Each number is 200 + 20 x the weight over its row's rms, rounded and kept within 0 to 999. Layers, rows and columns count from 0. The size before them is the row's rms in percent of the matrix's.

# gate: layer 5 MLP gate, 1536x768, rms 0.0607, rows 800-816, columns 512-575
# up: layer 5 MLP up, 1536x768, rms 0.0619, rows 800-815, columns 512-575
# down: layer 5 MLP down (transposed), 1536x768, rms 0.0596, rows 800-815, columns 512-575
gate800,102,254,214,175,182,175,206,208,180,173,180,209,164,204,216,187,165,189,192,219,207,189,188,178,198,187,214,222,179,251,194,222,199,201,184,191,233,194,214,206,216,221,242,214,205,222,174,221,215,177,198,241,201,198,185,187,200,237,236,172,194,201,211,202,189
up800,103,177,219,177,166,197,190,212,185,209,191,190,184,176,175,210,209,262,202,175,192,216,184,212,186,224,198,204,219,198,199,172,182,208,201,190,200,161,201,186,182,197,215,228,191,204,181,202,204,187,207,168,238,190,196,186,170,191,194,221,199,201,187,195,244
down800,099,192,222,177,243,207,237,186,201,199,149,235,203,193,161,212,223,214,191,179,193,217,218,200,137,209,200,206,220,180,229,205,184,191,211,197,176,191,226,222,191,195,192,171,219,235,225,186,200,211,196,195,226,180,204,207,182,194,232,190,188,197,194,210,223
gate801,100,225,203,221,220,213,228,222,196,242,210,200,180,167,202,161,224,178,200,214,164,193,213,194,213,192,213,200,202,199,175,209,230,212,221,207,194,196,197,198,189,188,244,169,236,198,203,230,201,212,188,242,222,211,196,206,210,203,212,180,185,191,157,199,178
up801,098,212,219,217,240,219,205,223,208,167,187,187,200,188,206,230,225,211,234,207,210,206,197,155,172,189,198,193,223,180,182,188,216,192,211,167,219,176,203,219,186,205,208,191,192,181,259,220,172,214,199,183,244,200,193,255,231,219,222,223,192,189,163,198,209
down801,104,170,201,202,233,206,221,215,206,211,196,206,214,216,209,193,174,256,194,210,231,180,141,231,194,187,216,206,213,202,218,195,220,208,148,205,213,187,214,184,171,214,208,222,203,182,207,198,190,208,220,200,194,217,193,219,193,232,212,216,226,198,176,169,225
gate802,096,215,203,213,195,190,200,200,182,184,236,191,208,174,210,216,206,174,204,211,204,164,211,171,178,204,203,189,188,219,176,195,223,166,194,204,209,181,209,202,167,154,184,177,212,174,152,162,195,213,185,218,165,190,195,193,162,206,210,232,203,194,185,171,183
up802,095,249,233,190,209,210,182,187,188,184,212,225,187,194,190,224,215,208,203,184,203,209,256,216,213,197,202,180,194,176,211,199,212,200,225,204,194,204,235,170,149,190,215,199,216,221,194,199,226,223,213,208,187,165,203,186,208,195,187,220,216,195,158,210,192
down802,099,217,218,188,219,197,195,199,188,177,202,209,210,215,203,199,194,172,229,200,195,212,225,194,173,183,238,201,186,206,202,220,191,184,184,171,189,211,202,194,227,208,174,205,191,180,227,222,222,241,209,193,203,190,201,177,226,225,208,233,233,229,133,198,236
gate803,137,174,221,209,216,209,180,219,185,200,218,170,182,180,196,214,188,158,209,210,195,206,175,189,185,162,243,180,184,173,255,184,149,193,186,224,171,197,184,189,175,209,214,219,208,179,231,191,218,190,204,214,209,228,206,184,169,163,218,214,153,193,204,210,171
up803,095,196,203,207,172,173,188,178,201,193,218,182,206,196,208,209,183,163,191,191,181,176,169,189,188,148,205,200,189,224,237,192,173,246,208,189,215,206,204,236,196,208,223,221,217,159,185,203,209,222,227,220,202,177,214,181,171,196,217,216,206,233,214,232,180
down803,116,204,195,217,173,208,222,205,213,188,163,223,221,214,193,164,201,242,182,206,195,179,228,216,190,246,197,224,226,183,169,237,255,193,172,179,211,227,195,171,225,203,188,157,213,237,186,208,210,186,174,187,189,185,188,206,208,209,195,182,221,201,191,187,226
gate804,097,181,190,201,191,196,195,219,203,249,190,200,207,185,186,147,208,174,193,214,210,164,204,194,179,193,229,167,199,200,164,256,217,195,193,174,185,254,217,222,169,207,203,195,172,175,192,227,183,170,205,201,213,182,232,204,191,237,203,204,207,176,187,200,207
up804,099,174,222,170,178,213,220,213,208,233,190,234,211,201,148,171,195,213,150,175,221,190,173,222,180,185,248,200,202,199,203,238,192,178,225,194,216,196,208,208,182,193,191,206,198,190,242,212,209,225,208,194,216,212,190,205,181,220,160,197,163,210,182,190,191
down804,097,212,227,204,178,162,227,195,197,217,210,251,184,215,231,232,212,195,201,189,217,196,258,206,193,181,190,219,203,197,190,208,210,226,227,194,204,205,203,225,211,202,180,185,200,189,186,240,180,201,195,182,258,201,178,172,208,197,206,213,217,174,195,188,199
gate805,096,185,223,197,203,201,214,211,172,223,190,180,186,226,183,204,210,172,237,207,222,213,219,186,169,206,211,227,194,235,184,235,200,233,200,224,203,200,187,182,146,201,238,192,194,224,168,223,211,190,228,239,163,218,205,216,197,172,187,192,210,198,206,205,218
up805,099,205,189,214,186,167,233,238,219,178,212,185,196,190,171,204,211,169,208,195,212,160,223,169,211,243,214,181,185,168,203,218,229,213,188,233,181,229,227,190,189,182,216,202,219,211,207,176,170,176,219,232,185,186,155,187,201,219,214,231,204,202,175,199,192
down805,100,202,181,173,204,187,231,245,180,207,198,223,207,226,178,158,240,211,213,186,184,203,200,194,200,213,202,209,207,234,183,185,180,189,221,162,157,208,192,200,187,149,214,220,199,202,207,184,214,174,186,213,195,210,195,197,198,202,197,208,193,195,210,219,187
gate806,098,200,235,199,218,188,224,210,196,227,196,162,201,203,205,194,181,208,206,186,198,227,225,225,158,188,196,201,213,219,204,173,209,199,181,210,203,182,181,225,160,191,193,183,190,206,185,232,209,160,204,193,211,199,204,179,222,221,220,171,196,184,165,196,205
up806,092,176,216,230,201,191,174,213,176,194,206,239,187,217,215,193,195,207,227,195,197,207,206,167,179,166,200,182,228,186,189,201,231,177,222,221,180,177,201,190,213,194,182,185,166,188,191,232,201,217,189,192,193,174,218,239,186,219,170,219,157,197,194,194,175
down806,095,199,186,206,163,203,162,164,203,193,181,217,195,221,178,176,202,206,200,196,195,214,230,189,217,186,201,156,183,207,222,195,185,169,176,204,168,187,219,179,226,230,224,243,192,162,210,220,239,218,193,180,186,203,193,216,199,192,187,209,209,206,129,187,196
gate807,100,209,216,207,214,201,211,230,177,226,206,181,193,221,211,194,211,178,208,194,168,204,166,180,180,226,204,196,197,200,162,157,191,198,234,189,182,219,171,224,220,210,198,184,218,185,175,180,194,188,205,194,204,207,222,201,211,240,197,171,197,202,192,221,201
up807,106,210,222,161,220,197,186,198,165,152,140,198,199,193,210,174,190,201,187,204,188,179,201,204,216,194,194,210,194,213,157,201,224,207,216,190,209,172,232,209,218,176,186,246,192,214,206,217,173,194,195,206,201,186,224,185,220,216,222,212,188,225,184,209,198
down807,101,203,200,216,216,217,187,226,210,219,198,165,186,180,181,200,207,186,202,199,227,193,212,218,164,196,214,187,185,186,211,207,200,214,197,163,221,190,193,188,202,223,181,202,181,194,167,199,165,205,182,196,184,186,234,203,198,215,172,174,189,177,163,199,205
gate808,094,218,193,199,209,220,191,191,188,193,195,208,185,192,174,204,190,236,204,204,209,230,182,231,194,205,177,235,170,192,236,212,239,216,241,198,211,234,220,193,229,163,204,178,179,201,220,166,229,210,180,173,196,213,192,209,195,213,185,206,150,215,225,166,203
up808,095,225,202,226,242,184,184,158,221,209,225,215,160,164,190,189,197,222,159,222,194,183,166,197,194,207,174,197,211,188,212,183,205,174,207,192,200,192,214,199,217,191,200,198,174,178,215,201,210,214,197,182,190,201,208,192,197,190,239,208,226,210,204,202,181
down808,100,226,201,157,228,227,179,196,214,210,252,222,223,229,173,214,192,215,215,212,209,250,203,216,179,227,196,214,189,218,229,236,210,185,201,179,218,204,166,197,209,184,181,226,194,224,179,202,174,212,194,204,216,191,202,219,206,233,198,145,180,141,202,228,208
gate809,097,198,224,206,172,209,207,199,202,206,184,198,207,205,185,177,173,200,215,187,191,207,197,232,208,201,198,209,188,188,243,222,193,197,191,204,193,200,204,191,207,191,198,162,221,234,229,203,241,204,179,211,178,203,176,223,224,196,198,213,198,182,196,202,186
up809,098,215,189,206,202,219,198,214,184,218,228,195,176,198,166,169,204,188,206,230,200,198,193,205,221,224,182,180,185,224,169,217,189,149,209,193,213,173,197,187,218,192,207,200,226,199,235,162,221,182,190,183,218,210,187,192,205,183,231,172,180,182,244,213,196
down809,097,188,214,219,178,213,213,212,180,217,203,183,215,214,164,201,201,190,207,218,213,205,181,224,196,199,198,214,150,232,170,207,209,240,200,216,215,226,181,195,179,177,179,224,233,208,231,207,220,188,207,216,203,197,218,197,174,218,199,172,174,151,209,222,201
gate810,101,190,196,194,197,202,225,188,193,249,209,195,182,163,204,179,166,239,190,190,163,248,195,208,197,209,218,213,216,196,199,205,215,200,197,153,210,196,206,188,191,152,228,203,184,192,207,211,183,205,201,176,192,213,204,214,221,226,211,212,189,181,219,190,198
up810,101,205,177,189,240,204,199,194,208,210,196,216,197,195,209,164,186,196,165,190,221,198,184,205,202,220,167,191,176,217,163,214,175,179,177,217,197,193,190,228,191,224,166,187,150,154,236,215,185,172,179,221,206,182,204,211,181,234,225,187,207,163,207,216,217
down810,103,198,212,195,232,191,239,195,170,266,204,185,212,210,153,178,199,227,228,206,220,179,185,198,222,228,203,200,190,199,194,229,221,197,200,215,183,224,191,199,220,192,223,225,194,215,204,216,232,197,190,167,207,205,210,187,201,208,235,195,187,202,250,185,189
gate811,099,195,204,196,198,181,202,179,197,167,197,246,147,167,191,190,198,233,197,214,185,209,212,190,199,195,192,223,189,177,218,212,202,193,156,154,204,211,219,198,186,176,204,205,170,161,226,201,200,246,205,231,191,222,237,201,191,209,161,250,200,210,210,177,222
up811,098,189,222,192,166,179,221,195,189,217,167,219,206,195,198,206,190,210,196,178,196,202,180,179,203,203,203,158,181,208,188,199,207,181,177,221,206,206,197,209,185,195,198,171,222,224,203,233,159,197,211,232,209,183,228,197,230,205,191,196,226,237,204,213,187
down811,100,190,210,169,218,195,196,231,175,187,171,205,152,189,262,134,171,205,189,173,217,214,181,212,231,228,188,199,155,199,214,205,193,231,171,201,210,198,194,200,216,176,212,193,214,222,199,209,196,209,191,200,194,181,205,209,222,171,202,179,211,242,208,172,160
gate812,097,177,203,247,177,190,176,209,166,195,199,186,205,189,192,218,160,224,178,181,227,167,218,219,182,205,207,232,196,167,150,208,189,191,225,179,201,212,203,246,190,211,218,186,171,198,166,258,182,215,176,221,193,244,184,184,197,173,161,191,206,197,229,237,205
up812,100,215,189,226,155,213,216,209,178,201,199,214,224,199,164,191,237,237,197,214,202,204,208,162,224,198,206,198,193,213,200,203,210,195,228,194,180,170,195,212,232,181,214,177,202,217,197,178,221,210,182,197,202,207,206,176,158,198,194,215,233,206,197,198,221
down812,098,179,191,204,177,219,184,178,207,213,183,204,199,187,192,184,188,223,183,201,195,192,201,161,205,211,180,220,233,197,183,199,189,176,198,195,203,202,215,192,235,145,164,187,211,166,210,194,208,192,214,219,256,215,247,222,191,234,217,205,196,216,238,189,212
gate813,098,198,243,208,180,200,188,195,193,195,213,216,200,191,183,179,221,228,213,201,210,232,233,200,197,179,194,199,174,195,215,200,215,153,223,227,187,205,188,187,211,197,208,230,239,202,199,225,193,205,189,209,187,211,213,203,171,209,161,200,179,200,219,179,200
up813,098,235,231,179,177,183,201,180,192,226,199,187,223,181,218,201,213,211,192,190,217,210,221,189,222,213,189,186,195,187,209,201,192,191,241,241,220,162,191,212,186,170,213,191,233,199,218,230,203,246,150,211,184,197,202,214,195,203,213,189,194,223,219,211,189
down813,098,213,218,192,202,156,209,201,189,182,204,192,222,181,191,188,183,199,229,174,226,191,214,222,184,170,224,218,209,197,186,216,213,222,204,187,203,203,214,228,163,208,230,190,188,215,193,194,207,242,226,231,201,196,201,163,190,180,159,199,184,208,236,195,230
gate814,099,195,169,217,215,209,190,206,208,176,194,232,194,164,220,204,205,217,159,195,197,222,139,197,212,216,187,205,212,174,203,204,186,202,182,222,216,179,184,237,215,200,213,193,190,184,203,217,223,208,223,212,182,203,216,206,207,215,211,205,235,199,228,193,189
up814,099,165,200,210,183,208,182,202,192,202,171,231,212,184,230,190,206,207,204,204,219,215,188,185,219,155,217,233,193,138,209,204,165,171,214,225,218,184,193,221,198,209,196,205,184,170,178,188,204,190,199,196,166,196,216,198,205,209,213,192,245,196,175,170,214
down814,103,239,188,170,204,207,171,198,175,210,223,241,217,199,202,226,224,212,185,217,202,172,193,211,201,205,210,187,203,174,180,197,203,212,200,228,207,237,208,180,200,181,225,146,174,169,232,229,212,203,198,220,227,187,202,203,192,215,206,231,197,187,128,191,192
gate815,096,218,192,211,230,194,172,201,214,200,186,171,195,200,201,239,190,223,198,177,174,222,193,166,159,183,192,210,209,209,187,231,175,179,229,177,209,208,202,235,205,232,154,196,169,204,190,220,216,197,187,185,224,208,179,202,222,206,192,207,241,216,194,202,207
up815,098,198,188,214,212,208,200,208,178,188,204,188,182,216,192,191,251,199,196,212,208,208,194,239,206,225,196,224,198,161,214,202,172,170,189,190,212,197,191,173,262,201,206,213,240,228,177,222,190,229,175,188,175,189,217,201,260,202,202,194,202,206,170,205,210
down815,098,206,184,191,177,185,199,239,194,173,190,150,200,218,176,188,215,192,200,181,187,170,216,177,206,188,181,208,206,203,248,246,212,174,183,163,192,196,185,229,200,195,233,239,233,222,196,207,209,219,225,197,191,224,198,171,227,203,207,247,168,189,201,206,192
gate816,100,226,237,220,201,187,179,218,244,220,174,210,195,240,222,192,192,215,210,196,192,192,209,194,211,202,192,173,191,173,208,187,183,214,209,201,217,163,195,195,201,209,212,216,215,217,198,198,219,216,220,199,184,188,218,191,226,198,174,215,230,182,195,190,214